Part of a small language model's weights: width 512, 773M tokens.
Each number is 128 + 24 x the weight over its row's rms, rounded and kept within 0 to 255. Layers, rows and columns count from 0. Numbers have three digits each. The size before them is the row's rms in percent of the matrix's.

# layer 6 MLP up, 2048x512, rms 0.0333, rows 378-399, columns 384-511
101:116135094157108134115151120142146177135132107123086118096126118096133138065126106128128135117067144127143083160123140091086140114096150160123107117102137108154165131136145141188132112155162145149127105136168111132170103090100074064097120139135151138166137072149092101163154131138123114099148123143131133139129130152164124111096151109164122126137118143125145176164150137146148155065123
103:095136165086102136121114106134155139161137114171113111137104119132142137142144116113118117112102123091124106121165121159148094107183095121158156118118151164134121115126139131148087147135156154109172122100158081109106149113113150093153164126202156134168170167105141115146119116134092094106117148148123119115150152130157101100164106161158169128108139182132123121152115121143138120144157
098:176146111102136139089118127156115131133117128150147110080158151131117116145124102134115131143113156093159154130119098142113107119140162102148124113134120113129136165112112090127140121111134130120099155118161075155146146101132082130101133131162091074148143117130125174137114179155137126070113122119134110162134140110133118116142114139161131120147116182132139143149126138113134121134162
098:124096121170136137141121114123099141147116137149132111119110136121134112085140112137077099130152165164154098166153164093108108116116098132115153128125133159121165155105141158118146137165130114080147151132120131125086142135145116085112145163106118140098168078125128122150161094093117137101136135102145129090148159151109160108122118151134122174149147155110124089118113163181129105152098
086:148085140149098116119119129123127146117140156106134162123122095138136115087132108154124114144111152101188163092166083113184146125130111137143121131165128111119145100150106129116120099093124104142156134151123127094145154139133140124124102096104186130155142155114111180132122134134172133118084126133135149115123124121170131120124103152112133135110109133161112119138085133167137164059172
104:105142144112140148103147158120149174139103132120159137081117117121145167108119102124179114138113149121113089123131088118149147131078118111116159117130106113088108116147148133110126134100120161144102121085123082170133119129106146105180165111180147108129091098157131200104162153149092120146085118109132133105148127146123091132130118116112118103187142143147086141193108099126092124147145
096:138121145121141121122114120114129133106126092119106151120161117108179159088158157112134122126135155136155104148126118126123134112158139141145122093120134094149104146137166109138122064141102132124127140071102136076152138107120147114097120080114110138110130138122152131115172113127124156142087126152112154103100137138118089098159119118114112127084121131126119121125181123097153132116119
108:118162126166170095140171115154140169071161155125143149116166130083128088124162130154104164153109134135114145089143169130154087125144130120133124150095153153091131173135111123104104153183113160145115093135140113145100119151119131157189156140156128127130143127111123163166118095138133112142126144104158122108130117143121114099089129069126132130154149138130120122152076092099104138116152
127:107084141147157115145152138153116159158100137178118166135130143167141097136147145115114128127145127150083134088152105143143124083168173152103151158176150141125147119147133107142126156132145103135110098154136111110106127136156130159093138115146128154116122127107185113151147096148105106138084089154152113092140099112122127117131138137082141132134128160122138096088135141124119134137130
097:075165109103114113110122148127130149162104096171134072114133172135111151122116118120112117090111153097130110146100125158123138150113055119091128126132142142114111147137108087101153120140128152112139093153143133154105100104115139131119144119132108150107178143130073089133101107137118139097102191063095143128110138128128094133101146130095097132096168166111099119138094145159125104117128
106:149098140111129170099110098152123131150079127120173147088137137114131105126155130154160146127141163107137123166151096159173109071113152131147145141087093134139162203145109080138125094095136124158104144121149123130168096095137104101111134116126111142176125151136153180138175119156149086155138119115113121129100110181120103132131102138095127140139081109089112088120096099161128138125094
094:122110143129135124105118114073117098088147119149141127123124090123124111157156116138131167091159164132111110173119092142139126158126164163101106100125118109093089167140125107114078104084139121128153117110091111107142147129115120185099129134132095109109075122131129129071102108102095122163097121157114134145157119130148154110183120107124151145105136134113124103096167156123139164111149
092:115156080111111127144132133098141127124109141109136143138048147115109164123117134127116113129075133110190128146138096173147146108114106123127123127142139057123147131150125120093127150104057119110112106107140126143120127107117122097126135076112139133150197109110134123146126122154173108129130110136108122121146124117097080142155086131096102158121145112122102159137155089128148115119125
114:103153173138117112115140122163132113139124161085127118095140159111113133105133114167116148124102161130139144111121110137147080144093128138131158117089127098143112115109156131142099108164133114156148138098144097089084151118163114164151103130130123121137118122099077201154086149096107147114136118124143155144134152137150135062139144104151108116119123169121132134121092114085183103196141
098:125102112124162107133111154140120162151117150082074155139134099121130135136123110130162139131138130116124128083127134104138163170130082164152132150167114120131086147156139121103105102131133092133095133160158138125173166116094140133151117108131131115152145132154113159149112121106116138144170153119102063106116132100141108133142149130115107126123143107137152144093076138106111131122099
096:122089112171089166189107110143126113126098143113125105116166147127127129140162135136149131141137173107138115145112169160159129131133138093103152118101138095145136123067121172113150144098118163145154178086159113132170110162139096115167124138147088122162144100094132189165100113161140148097163118131129128142116128116094129163150138080141105156131134156141132086151145133154140128151122
117:158155134145094149145102124112123084137149080159139123126100153133137098118153131145094180111116107103116124086138130157110144122113111145142135153125178096146145145134094150106123119087166151132122138157141108097169132136119112094101118162147095089175152120098131144104151114119113110148117121173156118133100127139130103135121090151127121091137097048113164119089119141145185155152122
099:096154118114143195131086143112138166145083152127118149127157162130103128194134149121152127173122166131127111141168143129188114123086145144138118098146183099113172163128150159126141132146168138156121101122142142115124104144125122106110155086116127129130149175067126125118138095145076109128130156107098106135151143170126093114139154095142154103093107132093128097152143145115136155100129
097:089123135108160129118117128192123101165120134109101132132094132106127116136104101075078154143142111148154105113139161126133141081102116122114112062146095111128112101148084159158140161125145131171113159129161148113099130091138082132123146140146117095120190124090114117126110141143174135137091106139127126141136141149156187142126100130140115099090104159145155070152160149118151147149135
121:157105104162110153157150101124127146123088114099158140099117129140156124133139115134115112119131117168173152145126158165113155097142142132145127063118104122132108114135136163131151151137094141133099152141157130129106122145137141143099091133070170146139147103074163096080125151137136148171130127090116172135081146055122169156153097118161151114087111167110110125131127160141118156121123
098:160102112131160116124128127191101100142157127142098145105113144149131119167134145092097152155146145104119095119111082108152174162175135133151128088151120126142131123121123143162134135132097144148088141123155120137122188112121122156134129135098137073146157140088146128121157120118096123119139122105120123097145106156113084113117141115102109139131152163137118109124147126127112125144109
090:073100082114164150130080153138091112102161160111139117135120130105149151155124107167083147116119160107116105133099106122161164105147144145118134087095176177138176132162098099131116137148134119134106111143101124134124114094125126142115158136144113069116137129124140138107131140110115145107095138121129124125136151087155121129079147150136098143112155148155155121140112114104137141125158